Each number is 500 + 25 x the weight over its row's rms, rounded and kept within 0 to 999. Layers, rows and columns count from 0. Numbers have three digits each. The size before them is the row's rms in percent of the matrix's.

# v: layer 5 attention value, 256x256, rms 0.148, rows 196-248, columns 0-127
# o: layer 5 attention output (transposed), 256x256, rms 0.228, rows 196-247, columns 0-127
v196 090:507472502461544528524489484538506496480532525525523520491456462513552457468467511518529499491496449545486498485496532525521503509537483541490471529419482477513504472489495482545556546520506510487504460522507479499551513528504505521494529493540489514497495500517454495483518504505510489511509497495503480531487479504490509516466497499521531459444469521495514513506543495490504438532476
o196 089:491465525485533541525504494511464494520552518507517463469498504492498441479518509482520524485505517510492520456538540503484499493507543533531487460500460470483508488518519513474500529515524513493520498519520482454513490488516510515532501464504498493470549537499481544442520429500435482474501503494517488471518444478473515479511530524470506485516519476455504519532506547502562452475498
v197 100:498513491505502500516491517511519505519514470492476465538512476476487510492496478507532464507468492496490506542519500493485486507511559492496523505497500497501493510516501479498495508498476502526515500496521514542499514515527535501461491454553571489516516499482463463539510449526491480509488483464525487445506483473474467490510532534497521487474494506513479476472493518446504494506515
o197 095:492499501484515437507511487488490509516483527503480478488546510519483478455531472488488534488522507502488455520492529596512475525471527460514532512544511523480508512529485511488498435460512514516474497465485480508487518475495561486509495532502501494478541512483486465500514513468519475487450527467455494493547529476487453459539481478496498554508508524509466510521515491464499514504530
v198 104:483530465480475513508464440508501499555493486494510552500469441470493466476523459512519493495562496503478477516504511504517476483521494498501529500536511510474486518500542478528466511529530504533512475496524506535512485477528524490501465476496516546492481463499469519490529456501473491474491525519534494474468504532476507499503486481508514522514532528502463481497534484497515511520524
o198 098:468503534532525511510490517530501558513487513524486552498495484499505496471535465517511509500523507508447494518498496524519516507541468464479535482523456498489496546497501465512483491502521483499519499501503484527469499518531514478465506505531456550445502505509504505523519526523499476485491538542538494513469490497534515473489460486487480516452504495542483512448491481477495489490549
v199 103:492477473467493482532437472506520515479522518468499466512493527467465510525500468467458505508495543509481522487486518517488491466506469505514516494510513541513534516489454524516459510482501481480479523527526503453501456474486499444491485525521468528521506528503499528512501545492524483472553482521512492505545507500495491508483538505468501496512480535531564507504474457483468456466468
o199 096:483509509485475509498498547462493510473483477519475481476528503491541468525480519555470494515506527498481508465466471507528452465495499490499504486497538479483513509493506499460450519495471504511472476491520448495486471539476475471489500499519483505533501506537462483496520492541482487454544511475450528475498507514485506513492512539467485510553488517524509469464458485465497500505477
v200 107:520468510476494506495539483495523501442504464499545460502532526495502522511500497495468473486498497477499522517529529499516525498506512460516491502465437516494518506511449500535455452487558510502527489513474493515484525518480518492521528510539547457514504530544476524474492461532483521508500505481517478503491514531496500511483524519508500481524417450546504475531476485521551501509451
o200 098:522494517479503480496499501426483493504478487519510464548501491518466523475515504483506577483459487500504493513521515500443498497490507557484516530506527528466468481502476531497500502467503528544514491506494476488439448538505535504506517465479525498489528520456517484500504474477522505520490510508456458502489476481559476517484524528525473492541510542492525470470459471484480471495478
v201 098:529479551473507516509479528484491489545470498527495468539449530516461533562508489518479540452525482533518496505476534525500483515462498504525493516477501513506504518521498493536482491510474514492492500444499499523460546488521543563491519511497476528526431497485542517499488500518483543498520499527468507520448514494558489526486458516510506495439527519486505492488493469446490519469496
o201 101:509537561566535501500503514503492523537515498474537469503506448479485512530469468530489506488527460549534508537454475532501509478494515531495517504484473508492487500520484508504516475493487492483488562485500489475483524448512490525529522549484538470482514498456495509452523529498491501488536500489509493478505471511528531510478491501478565505511508495526521476499461494475520486481528
v202 093:468523497472521470504501469496487510488479557547456490503494519517549489502520539509514494551503494473488488503523531468535496488502476500479475508504463513541442522541490451464449483501498506499518483459483479521481489499477491515463470464525503521472501486470541563520517506536489502458503491480506458529498509494526497460557460520537486521493515481514520535512504489484504500446475
o202 088:530504509461520493480516526466439509536502443520494523542549510484519504521492515579463524469548489470482509485472485479520514519519503496503509454485492526511501491501482480508494502505522481509535452472486523532483455518487539536539504482501469480519491539513534504507522477487490488473497486513529477496460550520521513474494508500514452446521514491510514475503484511518484495511497
v203 106:491513480519473484509495482488504474476510536483511459471517506513511521492477456514453502515502512512522493508507505489518539509465485482544484505485549514480509455523512482506531547475480509510488503516503504519523555483468500490518444443494505506504480533469464480490524468468475517544518529527538495492483502503522470516502503494483498547490492523495521466490528509510477524489495
o203 102:533478449530510526476441504523536508506518515457501470467517507509496515505491492521560520531502469539564450499473483495472515501507494483490458500498508526527493474519462469479526501445498490487481458524473499480516517478447493462480453513485523491500515528514454501485481483497533499516477522523472490490442509509546510493519519492524492499489491503529499523522514483491480465503484
v204 107:479536511476463474510545522490505495489510509530487499445516501530528486549491500524544469522502464503495524473495502484497497512499497502513505506497469472506497496543480532492493497519508541524455484467511462528501466476493527519490483491500514457523482467517515529491476504530448496479493517494511551478490485485486467502499485537536466535515511510460420477488532499458444509493526
o204 103:506492507498488546476522521491517459513513508482497494524505496528496515505426521458529496522491493497518473523539523508523519538497420493505461509514492521486472479481455503516497520477511471484479465512496512528499502487504532499520485463464505473504519503536546572493483537493546499466493439516479536515481527520482468468516512504513550504479506518473508477492492504484513506514501
v205 116:491525483495462539500516520496495506494526503475502493493492519501507542523471519495497522506491520491521515493522471532468533509485503494507476530523521534541490499483495513469504502531502507511501499541501488508494499479474529495499492492513528489507517492489508545504507508550539467472502507489524523463517499505457518467513543483523528537485464509500485496501494444483509496493464
o205 110:495480480459474485492529495493498518475486494484488539527527476511477469554516486521534469497512542484488452489492457495504514503509501469489503514475503535534522513509493515530515469483547507509469511526487515460464500519469542466494483522465482503528491520446508498481535517545506516477496517453512547507542524512509522522512505501519483525509499556511520521466498515524470488507522
v206 104:522590518513493444519537517525505527504479490548495490503542517507494468493505506533533535510480479532488523502482483507480525476486482492504498481495483495459500446518492486506519470555475517517503470441535522509485530494525521510492510500498485480497490488518505491457479470461472477490536505528489450529515492479491490482483525494503537503479497463470504507493514461562481471493472
o206 094:532525491553503472514520443425518535518499497489521497483508528498465489427505484527491485490488505532525501488509493462480438514463526499491518483505511490515501470504496525517511512468518499519487491461505501498581484516518533531537501546512490524544482530493516555509535485515490472475511461503503499523516486493461467484551494467509514487575490461497477468496491455524453505502511
v207 099:499519482496483463502528497460495487501513482504479511484514539488510526474483483515500510506484536504539505507473499469493479502507553515491521528461500509482472512527495504508441494474505516494529506530476505464479464463512514517482442531522528479542498525513495559537458462528480472447496511514510508506511529527451522441503538512493493498553512470483508523506457496488499518524480
o207 096:523507457514486534471523539502509493517485483487533482490507518541510536539481501503476490506538484458510482552555518490501538525470494506466529501465530499467531487532513522511522492462530489521507487528508521517453539520494520503488509497481532487510489519512518552503507486499547480437489522497466513515504487517479516492482483474516505474485495544487458529516513527480487528557497
v208 105:446501469503536477493484513479519493482487471533498497504499512507473494483506512496533516504507508546529533483546479467507492459497498483508515504575551475512512480493499497491501532533476481518495517501488459524494442502479460524506524551486509495481432492530521469493510469486524477513536521509508475522466510466507525511502488503467505525475576523479475495454512483528524524532546
o208 098:435499493495484495522450494486567490484486470525503515460468499507489489491448484496491536515506471518512481503520475489474518473488535529481488482509475437556505499496512512517502517481455501521527528513483490477532478459479538487508525482493507498485522489509495505514491491522505497497504474516494514502541519474477504528521511525504533485466487505492479525500524482503463540549523
v209 101:501568471496507540521500519512497506485482528498492503492497545519501507511486518537518513463492544500459486512484521493465491526479493536525484477480466482489470511452515479472505499517518545524497493499469522529517493467510504536522527510513458476501512498482531507506484509490512522501504435473522504510521446436503492456522486536501474476505523498508533474522473509520506554497459
o209 097:480492471474514489509477526554471477473493470515508492514537541486526460536523532533499481485504496522498462491480522486543487501495486507527461508485476519447475511501472461471523461486533549521498514477489530508433535495540552527522519519507509493486509487500519495512508502481514500514527467489509522563502539518511491493509465547466501539540487491494475499517528490504513531466502
v210 102:474496490503490485499470482511510518521487500494475458537471481504499531515526531497481502507483481505509496504523461472534482542487524494501467511496509517537482476545524542468462493519533511485483535459457497581521460514505520464476464542496433496477500494515497469503487504509509521540500518468540519541493472526493545526486485485475497510471492528517453509463500492512574521480479
o210 096:481461500505504528474479453420476508523482487510510504515548489493489486511483551517509530472528519524505505501512502522485518497528498518503507512477465463551479494467513479501487519516501505440502527480495511469479499465483479469508481500477485479552490474496500474536494531479508523530528485542470474512536515452497464466516446536481518515438512524539479465449490494508466509498519
v211 093:510509496531469476533516514507540475514563451522526469523529462537473516486531489497507528489514422512512505512495440537468514507510515501500480437511508507489538514498509536537499477504510458529502516474478469517472503505512539505459489512478520536503495503522522515456510532526497514478498524493514506513517512455517464504471504544492475481511498477483458485501463515487496518485524
o211 092:532543493465511503516489479487550535513505489517540517539477443530480525498502510505508513513499511518521525522491464536502527501485461519499538493486542506494487462528500513498503501474529508529496480532482486506512517518462559542509511479515492492475497504483510506535498538541523519464489562503508504517539533489502474551506498485456531469465510476488503464486506487528489489546471
v212 108:499541493513546490525579543474479495460486489555471511519498516530476456515512519506546526523492477533505472475539470473538483510513485515513491500426515514444488519496488474448524489495470543488507490520477474457479514474485503563513513510471511506468509499509511506491500481506474510466509505481460510556474475491520478487484503523525468498519527486462450529544483470552496477530530
o212 096:520501491529487470546508476463474520540555486501516487499554521522469507517481519512533460482485432461517462509487528492451574532495493539478503462489483520488490515488528503516534505544536503500511508474483499540493454535526569484507467487506492523502521485526495548495512464468519486450537478481546486497542543564475448496485479489517517500522480477497459493489507514526481518499484
v213 099:517525575507523501504476521498461460483525481522481483472509511510483538532437481473548530507498467495547499497517447454470530511484516489507472513476499481498528506494505505517529461500510481531488540493514466457508511480518509535489539515530481459491518499525522480468526484479466521523515511490539460501501528478459484501506512524471519512549470478517495493507514485512519524516523
o213 094:546515505469491490509466481469505507494518534453523515488496538515536517484457488446493554506510492452497506527527493483491509474495481500492524459519531479464514526497515506512506474485467472531519504476490473498529502494488514513469479555545473483464498495483482515460514498474517506524483511471448496475542476488524520491549496455546533519505506528456528496557477517544479517494514
v214 093:518540517527497535505496531486487516523540471510503522527501516516487499524508510509530512506535474500520497476530483458503494471502468502499540481537462442484494507472520506469498455510489543546478543511506495518515530472482482501489518525488471484498481494532495512488502473520475473512490456506510496536499499470508507498515543530512463491504536553508522476485515467503524540467495
o214 085:502501501481549516490467518498507466523494496516526508518439510501489503544513483534544498503466500516476483536538478488522556503501487493524501505498548484555519491498488534522479467465508510510531523503488497470499522482518555505514531500483490512441481495534542527484470464499487530476531454508568465513508533544525468497505472542560500520449490509510518482530503450521500532475491
v215 104:473468475515474501445544496502489503541546497541502535503521448521515510487508532519463467492509537509491490511464523538493493526453503531489508515505450489539476474539511519526484519517532480471490460445489524512501506510505496501522531504503498481541477512513467524498502484502491478535429506531502518497494434518475489542478513463505458490458485469534479532526497484477474529497487
o215 103:495491538498462504549509543465509520522536505515490482494484515476487517444535503503485487556521513470512494508540534521492483534486472467501481539502489491483480480494514502551505495469519518449514503548500521468513523526517479527462485503479526480469456500460477528474510486523486547517478516507510473507465480499523492517510499475512472455489493490483490533489489495465531537465510
v216 098:476513490528519511529511507486490519538470489533506499499502521517490519529483512503520506500483495513503496513530459449524458494537435509531527500552516537487494515531513495473501479503478492538486495492487468469466516484509509555482557519501520508505475477528473549519519444534500495464500474499488508510501485476494534460507523477509536509497492477499445525502443475500509452506554
o216 091:505537509495496482501493509488458510509509489499468490523502482494490480496507503504546491561518494434527499559490530502472550575490522502513559523509519457530491513489518561510509486524489494462523508464515492481501480489501528527493506491554482499503514489504516531509531499488505495479515519515572452480554507494478478444484509502517520512510521497473467509502511533507500523496502
v217 101:521485512485466486484452532496505446497485494510530486512514526499525543510470534504552504468497506494533501475504449513474540481533527466528494470482518494526525492497490508531508528475479579489497512481508468500490511466510494477500517531473460502513457532512525495504504506486469527518494480522464476527469461517527481487495479500522504503474510473475495506551498495533526502506548
o217 098:485471500524499516502515527450478523526539513494528526466485506507459553481494528530478443518477495540513521519524490536503523518511534514518471510532490472484491513489471502547507505468467538497519468503480501464488518502543521486496475490530499529511498525450501528507510474510512481545521473527471477537542492544499503486504506499532522474514494499471504486472511530484461478566516
v218 095:509541523451489510483486487520482524530456507516473515492500471507476505493483500539503536479505494515494453517492524446548504443526508510529482527536541501514471528504548515499498497517468452504544478457492511527494508514504489490499495534524495539458475482456457437566496535500523514475479514514537466466481486533509507474478501502517471490532513507498450500471480538552525466567522
o218 093:498470538555464526488502480500488508484509489498493488480522495482495503497513473512509523504515467491497500529503502512495491478507526488486524465509453480534505478428496456547542474571504497505519502462556534519487512457524472537512522510511506525489509445489498461488469527499471479499528499515511465481505506489486503495505476516511461474491510490484498488525554496534497521466527
v219 094:504553458491513492486511448536480492492484481523507468510530477528473488506479528455475486544501503533531517535543523453490515505489566556496462539526520512466487537482517458473505508469505506471542489506514487513517511463521514499498479462474457480517482532507553505550496486493526490495514522519506520465526469485534506526505518507478513485498568479486473472501519525507475511527495
o219 093:456504485485526499489537538502521533516495487473474491499527462477489528495535470522511473492517486542506446537534435492443532496489470507514465516504488490514500480479499489503499509470515516468496482498468520525490524444501471488514465508545542554456485485463526509485521520489477472509496514464509543499478518476496477493505503534478440508503527474501475500503513539543528525471488
v220 091:497501499495492485542489524489486469526469478540518476506523505512486501523483519493567493521469472507530492494543474476501507516535481464490530463505514484486516528546489490493501493527487523482524505500469479508513472463541489517496566536534493494481482507529468490488477437499472524470498498482520463488512494477450480505510478504516516504514506525467548487482522519493511480503528
o220 092:501524499503477467456492508507512451494475534516493500522488503508493517465475496530512481467455496469490512491519480482497526537538530541450530502530522486474480522506451493480504472447492486533521512453510497495480496495506519505516481508436465486466529538484503486478521487489463487493472468461507443454532545500530496491468496525521504488493497501519501467512498499459494514528524
v221 100:543520492491525509485514487525514507476466474512536492535460444472498513495491497517474546500508506512469518527554509526513512486477531519477474522505481475535494475519475480506487473461548464504500491532518494472468498507511480455532487470512536473523521479527479523442496494482539495509507519465540450487471502513517503528463544491465497493514441468539455480494486511495517504513455
o221 096:519468501497506475512535463437502522510503516494491510473488480458529492464511491496476541487484514514473522530522521484486517483516507510461496517471498465549529507541473492477512545510479528507557479484493470478472503512491490515513546503557537480514493450500464507489479491478506511491509526510499475509479518516535495501481492457473483494463515490504490526512501518523513430496441
v222 101:509507492491522509491478503486488518512501468497468454510524526492488519480514520495526494565524483524475513496475544499481550458516487459483521428486512510509479521520555493500490488523468496504482512529486520513501490552432473476473489502511537439490498507523539500522517484522502480512513530424520492510517499505529490519505502549525482524478481501505484491491516487483480474549512
o222 102:507499534467521480508477488448503514491520458520521484512480498531512497500490501519534505494493499511516503512489467477481474497528470545538505440548490527509479515555547497477542494481457532523492501497462551485528473505458498519514527552463498487504518522511487535523508566444472483479501475510474501494529554458478483460501542502516500505558497538505483488481540506464497551494476
v223 113:515506470502491499490537515508519517483491474527514486474503503510465535471483489552537505490499451541511509463474489484495529499517519521505516484426513542524507464485535452478577502473517482498542500492487462490503549498512528508514514528514513470469533537512456443459489553462492514477517504526515486516517504451511503461508499489501499492526470473490532475550495507507468485514481
o223 101:534477494523527523452486487494525531487486499524493493487486459505542510516523471496501431438468534505487500500524500429501494477475496481537468459469460491495487483468482469538526496482508511531478508481502541479540473492506500497478520504506493512467495507450525539488502506474497473493483455458536496527506496483482506507525522483501534490484495481455480481496538497498541484513468
v224 100:512534505497515479501529533503504515474508546480500481510511480501496458509470472500489497504503482510489509487520496543507488464455511498555542523461503477484456458454485492499539472518465546483488508527526466502508506467513503479522426462468512501487502481475534535477557471512520487469499526550508497441507529481501474475489474505515538468488489523460466506467473486486515479529465
o224 095:494472482503505482507567462468513497508495554485498532457512488493526508487453458473491534510463488534534481491518498521494530484457503470485458499502504535453535475507492491496516496489528474490491492479455497534463539522513520467551511490507542504532482456507456485531478524450487504510523465478560517508525467484516512521483505513503513494484505518537487510505507512521508521526467
v225 089:501512487501500492503520484475475485518482545487446532473478576488524501489508449490487507565499471465527533507507496489503445525506460492537496523514484507475479452545510494469468528451500469512490488524503547495507498514487423478492508492476534495498508528510486542555504460548521466468504506525484491490500527502481474455491477522489498472516495481487502535531545491482496520468496
o225 084:511513486530461492480501526498490459513468497542470499507496567508518475522478460512502472485513466462500517509508514490511476518479463493477509538515513514512535459513525533480495479516490512530497497489518528485520463474424478464526512493517586516465486534491505496539527471461476509513476513514521468507478546504486502499524475450535470512512514479482474518495510520518520536495480
v226 105:478467534524504520531464484508528519486508511481482492477485518509517551515457490503524482492509501476510514526488505454468525541494522471457517472499517507494483486486501496508510515493523504496465534483529520479486487496500472475435469483458456509512564526487526475501525498466501530515486439472491478469479497494537478544511498567472483474500485535490496495531523556510499526511498
o226 096:502487508476544530470537480475498522488520471493484534478448496512505486491530559504493507520519499483526488493496520515509510510487480500497456487522488484465537489485507484524505509506472533451485506496502449462467531516522455512496557529529492490466514557501528484495492510510456509569558523473467489521502486514511484442523486505514514499471475550532512473508494483517521533499544
v227 102:484533496530544550506476497509435561515495498480495523505501470522529477463550493465506518531499469542477485511500509493503466493486499512524498471522497496481516509512505477511521505498489531487480530526455497502504455511473517506505478533484568485490445472512518547515520550525513588507556512484514515474488536501521496488528467506500497513510545490484501532490496500494508473537505
o227 097:480520506486528553539529525483492490486527532503490504513507475513568471488480469478512495494497498532467489508427475537484545492516478528529551446500453547510507543509495517465493550532540532494510533492488520542519501492498527513490490505472511510520504469470532467510509522497507480488504483508483477529499529501504461465524518522553501532480503473499473529499527521464460507508487
v228 098:529480507478479492486512472525483506540459513511476477557525460486542515513521525474503489514566468464502507493486466476525476508483470524520494498551511504530463478536496525485488478495473474501445533518487469503508472475484500467486500483516493479489497507502525473467520443556530531522490507475501514512524494515551531487505504486497487484464485454507474484511544517482546494509492
o228 094:484473479476536454482554452469470510484504505496472486524497512492484476503507471537483505514545513485486494508506501504496443532498482503539490470481515535568477513516550499556451533491553518490499508475536506473445486463537494507518503475475501483544519543489502495507485519495446519541499504513500491517474498505517501478491473521487515490503541502477495506466513520555499487514482
v229 104:421507475494491519482493521522464515474444535474524552459534481455480495484493501504507465466496506466470469467501492498540540512555517461490473492503513468529504516489503489438509536488495506529519480496524521516528524514539469505499494534499484489492480515479490494519516532516502447524486452488496464527487457482450504453521494502569493476477512482505500515544462500534524530529520
o229 098:500453515486486530530470511548456482449509449485469523472513508520481483514502475502519482478510494472490493470531495488494528472528534476515409516516465472482470544487505459488467497535490516509510495527521504506493503511527491469438496494486508512481534496480532490499498488522486471525484484521519473557489461482447492486521468510592501447512511484506516544480555542502520504542490
v230 098:494475490516492496464510471482504538527531485523523524532487577504491468465489493463494475503522532474480510545480481520524524528513528535494517525497467500496535478493467526509463476491521491497488495549481550520527455484525508503531516459459524478517512473515482539491456494480518504497517549491509542524513516507512495546520529507495464482444490532542470487477474481431507506516520
o230 094:526477508469469467494539522485477500473471495509483487488512543490486504518504496488446491518442483497498511504500512527514488502501462506508477489496509504490464510509511491454495471499497516462522572530490529453513535536488515525534532460499518533455495483513508474504500483518519482494503465486461520513475479496511484546484461469480481509497510518499466549502499522501476499527481
v231 099:526520496496449542478498457522523517572505512524522512507518493485467482508513469500491506506487467541474512484502514453506459481490507539503497519511477483479517485526518490480478499531497484489515492464523480545532488497492515518464523516475489546508492499492501529507523492478501453441490510492520489523494485514526515500504520475472540471500520474514561534474508461482549483538486
o231 095:541532542525492515518510511516498539481432456530474529512502512511490496485492477527508521509528512519481545506481514507505529534495512514492538529467507483522521478493549518500489454495527476508533529493478513506524503494559503521478505545536498506484481523486517501497507490464515522487502454467531514534497494474492514518478491514511470467506541485524527511492528509508521482489529
v232 090:496498517553482491499518456500487491506533502461542507505525542477471503461528468525490482481502532472518535554496517530525499494527536505529539532501499507561496488495499514465490471455544474531472499536524516468463521478524494542533500474493523503512522502467506457524495489471487497490475458522499524511516466507456491474496487539496493468533510510505525490538531505495498539497467
o232 086:464538495482474517542482506501463516471468513461503504449491541481489544514472497498491525511486522485487531510502510486496510499515507433482508483515554474484488521501469524538448523441499546501489533490527491530456523492510525481492508476503506504520453482547530500478525531451474493513454508476533503496499534475524511524453490463481474497507520507515547493490472521474505510493467
v233 097:513511500493504596477542440507498476491510537481505516437515523452467477501508481502522487508523537546540501519483500477490517482471532513501532505545470457494468499500513467512505468495481501534515511503539504508518518502553475493479453470489496519508510477487515520511487513526497429519484500511513470481475486551527478468441507510511512493461531527514492467510514459486500531459514
o233 094:535511511511465510510507498526487526455461502477475506484471516462478513530526465461474497504524520501453469510536452471482505486479524497509461552522457519521524483510512457496504515446505518538462524504483497479467526491516478520498479475529470513504515471472539513517507513481493466517462488515483552532471475508514520473514496483477518551510504480539497529524516500498463542495494
v234 097:529519494542483532499488502494486515496519479517498455536478493483507507468471497513477473492487510493457491498496495498512501485517498493471510530504500484519503515554481477475480489476513550532484488509523498497479503492474439494500460499469502482494482548493512529506470495519544449532521492503513544498524539470482513514500500491527482495479455488512491496457519469500469559503507
o234 098:476490475481489486552455504466509481490492487517505508493523534530528509516478461519502507505454502488508480514501503473473473523444481481489482535476529552479516472491489490488523507496502442518481472486476505489481483497458504515478497516471506526532507491476503549512493534476489505496479507498483480494508493497510479540508520536528469486500522533523515501482512514545534579471501
v235 102:483475531478500494508495507506520451521485491512514486516483514542494444526492492502529536518486481496509532475531513479491455494495490493516516512510527489483496481520496476495515484538475504525498463480570519491486485483504488494502514464524517482509498497477506501486520490484486468465469550512476497491457478466462536528481472497520507512441514493476507519504531503482473483541501
o235 099:512506517545524476481498469476506514535469513521486502496499494504490537469439469456492433515493447456507467519529490460510493527482500515476493497523488460494492477486480548490492492499556473489528503543458483503544530499504457460539491473479520495483525540491506509485513459513542469506524475525506497508494492467512477454471489530482477483517505527502503478505510490519543490498550
v236 092:528464477475478506477536493512513509487493513500524471532488529489503522495523506491465457507528498515503528518503500476492511491535494502508519498520478520519453503504538536497518474482504531478485476447458499495507465490511530470505487466476513524471540520487544499512532521501488502545512511523512555549520493520517529501495502505468449431486465472512481506521490475452564526469439
o236 089:535454477499505533474535527437461516472495440499485485564481506497484531522511525509505523508500506529532524488503505511529490483487532465537468522481498540517476509463494459545505505483515499521502526522484516554426469478458491514529510500480480512514487523497495502502500499494480512489483473507532528518503497510519544523497508510479457463500537491475534476493473489465493501484473
v237 096:471472456526476507505491488473527507487477549503515511531485506453503482445523489498464447495504507528526473503508469476514515465543493518522521520535506520502504501497456516512520482465485447489470496520492544501514490516520479468484470462484516504494498501510466471504495469444513475523482521507491513519522507515512489515492478490465485538545489514507492472466481478475489541501528
o237 090:437504436502522478518498525491478456492490473519487509484487473495543523524520505502514506490459489505520513536506498479530494549565462468502427534538516494512462488568476496488497503485497474536530492501539501514523478512517463554464512473512499502481481525523486482514429480464505493527480482490549530499497492488503510524459475492473508527470519491540522511506452540493449495488460
v238 102:538466471483495515475486517518461509525510533499523484507525504488438476481479512511462505425497473533487491475553501527521499505524513496497506507483533537513537481503457534505488483500482514539520527511469497520502519494507494485517483461483505537468508530487512440499493499528514493533509497573490541465540477459484507519460467494540539530496500533494530470520501461522469482526527
o238 098:460484517499477523505503507497453527480517540502506497473509533479465505523457475515473511466472502503551505470487490512483483507538490479518478506492528537485514460454483506476476501473478490495450503525477475519471467515486503507476509495480469523497535492489446509550495483485504520518482508479492509461517509501524483499529493510451517474523520525533469481533564544481491522499490
v239 116:482510507481539522506513518500477487526475551505511535476473465442535461513516505484508522493521499531487497470500534518525465476505455493515511505548512474510474502510500478454469482500468519520469459483507544519516515498516503483521498449520539505528517464474526521489546460496483430514508465522548468474499523512477496482468500491453540484476497519507495481459491479508490476493501
o239 103:427543518469515498512486502483485519489506507492464543484518524461501458494508479500498523540545517528460503530494500513517511479468533438528515519494491461533523505525486468493477502480482493515500490489517493506491432479503529526475469561526482531513533490524456492474500500489498496471497490561525503484511482496462503486535482451498530504526521491503501513504502496468518478471475
v240 124:478470473473522495515525494515468476526494470524480522512508515518510446533542490546473527558535489500542488484477512460511513460509444531509510483528459520461516494519481499480482536524503505516512486508465498500498504513457507532450555522490519546478474462517516517516451488513490484494523458526460534523510493493507511472529524491489507469524544464531501498506499490559509503492528
o240 112:487534516521472507524502491490486471486483479491493470489481510518491465513516489521492528502501523484467519560475496509466510464510503513468511539516471521506493519537510515470506502504505482491528482515522458502496456515484516461508503506512478536487486514556546531509502480522488519455534504498499520492519499582506480448479499504493527455523533450446467464491503475518487536476515
v241 093:488560512531511475510459505467469488521500492513510488487510512475546520454521479462524535482555478496463484478476491489532506480516494488540536492533484500490516437551527498538522509474482480484508477494498490455501523478473490501533474486489479527521491535454494468480516501505451458469513484500553449540496534486539519498510465532496502515509527508454500528508523489472521457537496
o241 094:494503468491527514505488506451477491491476524494515524446510507522479519490482504516513495470497473549462532512454480529511505478474499497534497480524503531537478470546519543536513514445501493493512501493493516484523497520519506537526526497499484510490504511558468490518508496491471501474465500528512431488474460478495460513530485528530504500543521465489535506483500503481496506554506
v242 119:454493489507506475535501490551553505451505515472495533483528498510508486489485477490515496518505474530493452492508526543479510529502513485428509534492484487478478508496501460528506448464523482474516518536465511467472497490524481488512520474522534480487546496490465481478448514470457504491484565521495471494506518509478470498490500501505484484477491486514497502521514553456483463512509
o242 106:556467463504537525483501506507497518512487524500527488487507479527515502492490530497467465514465496479500501489528528557487485484456484515510537475487458484445505495559514497513496469493532496524549515527503483510500460502526482518509521502496567456495517526517497441506504532504500472507483515488495489516499485521514499510501468475500472533501465533465477473516472491506480496521495
v243 094:479517486527473466537503518499539478549437502551538544457535479466531491506497511474482502514523513512489472498494504478512474486519471502505490495481510502499491490561482498492547530496493499532528515497488504465515508478548570531480530491515509535493496484524443456509465487501492522485457479556494465497526484486507465500512519484468488492550494486467509523501501571499499445499530
o243 091:529555482489512471514518486557504517468518494479507500504507505469482502497509538519477460468468500491527493566481510512495500520483485441497483494462461499477500542517459535434497532501529498561474489446533464492484498486523504505507507447550500528478493517526422487556462493544518510498533510491497476480477503525492511498478507515512474536527505526485524490488527488484540512479498
v244 102:440528484494493469439521506517546530496485510520504529501498504494536441477486476509468476494555495569487442500495512506471506553480493506495515525502513476488489501537504515446461508511539556486495511506450517523534493463515551488497476469519469491547518523481509527501517450489514505510553487527521463529519508516512478494454539502487501455495506476506537487545498498521505517522506
o244 099:514478481514538478494478529492511524512544480520486505511504521494485495513510489552507507530554472519468484520462515533508480481487507449484466459456485508491487487478513509527472484490539495494473469495510443466460436501497577482451507500484481511539515524515478476519507463469491476509514519505496506517481495526503502508509479492490480496500519519506507560480473488451453526528449
v245 102:488541517536503512467478477506499518481551513481505522536510504527502514504478487499487487471478540512448517505500516515485507508497546542496489500478504482491537502441540452499510466508548471487546481484512538499481541460514508559502484501515460475548480545486526490527514505485518499482497472508498455502506508526478529530510506522523498447492507519544551527514466515533512507507525
o245 094:479508562491555530497459512524519501509508471478497466486473498483494490488510497506465521531502460526484461497472502470500488467450503486532550482470522526413496521459548503515493523511507537513516520531455493498555542474493502487501491520517488506476473466508507498469494472498493479494531497492494527545530442484498501516488501520505469521523522497512502515517473519532554547510508
v246 097:483490507537501506487465532568474491520514471474497520500472528512482450476478482537479544468535485546528501518493510494499456494496512518537506498465496481523479462484487480535541504492498506502550457510493496466535509526523512528537508442497496521513494488508477503502531474474464480499510489542492491489491480524524470537508481518464520471479542495499482497526498496485502486526502
o246 093:462494495549508515523496494479495563433502493481523484474506508531491510526496484487492491534528514485502501495503528543502505505544533474530520477483493474507510443502477524512502536517503548514496541498485478466480520463529519500509521521528487563460505498477529516515552465513519535511500434479485469490472449496476552485486511496492478521517511526458517558505501525509537503501485
v247 103:464498491492463523493487500491537523503486522473557506463509500459500478452532490454499493485533508507482506516501520492473519515478493521506532500514531497549519519529541471509488497541491501473523522466510491508491513493544484484488560476452454530535512491480500541489482495505458479566486503547492520501499497493462450475509552460493502489473515528514542530530524455527493500492498
o247 097:488508503529520520520515499530541489447520490470509527471517536472499452523534494531502479524513520516493525485499502504502515526487503484481456510527485462471506554493509538484497498444494475533503515491504511522484486474486490498469487516537470461522512470525473534542516496507503477530443474516522523464495502490519496523500506499526479454551494484523456557501514463478499494504526
v248 099:525469501448493495478447475533482446509521455534509507553506524482524480482554522502518515501517549510486518523511524503499489510454531522476451477488496481465482507497507490477474489543522524479484463466479520547501479470508519524496512542515492544510492542494489484508515485534558493493498500496477514490507460462533573487517541468482514481510490543536544529477483483526508460504525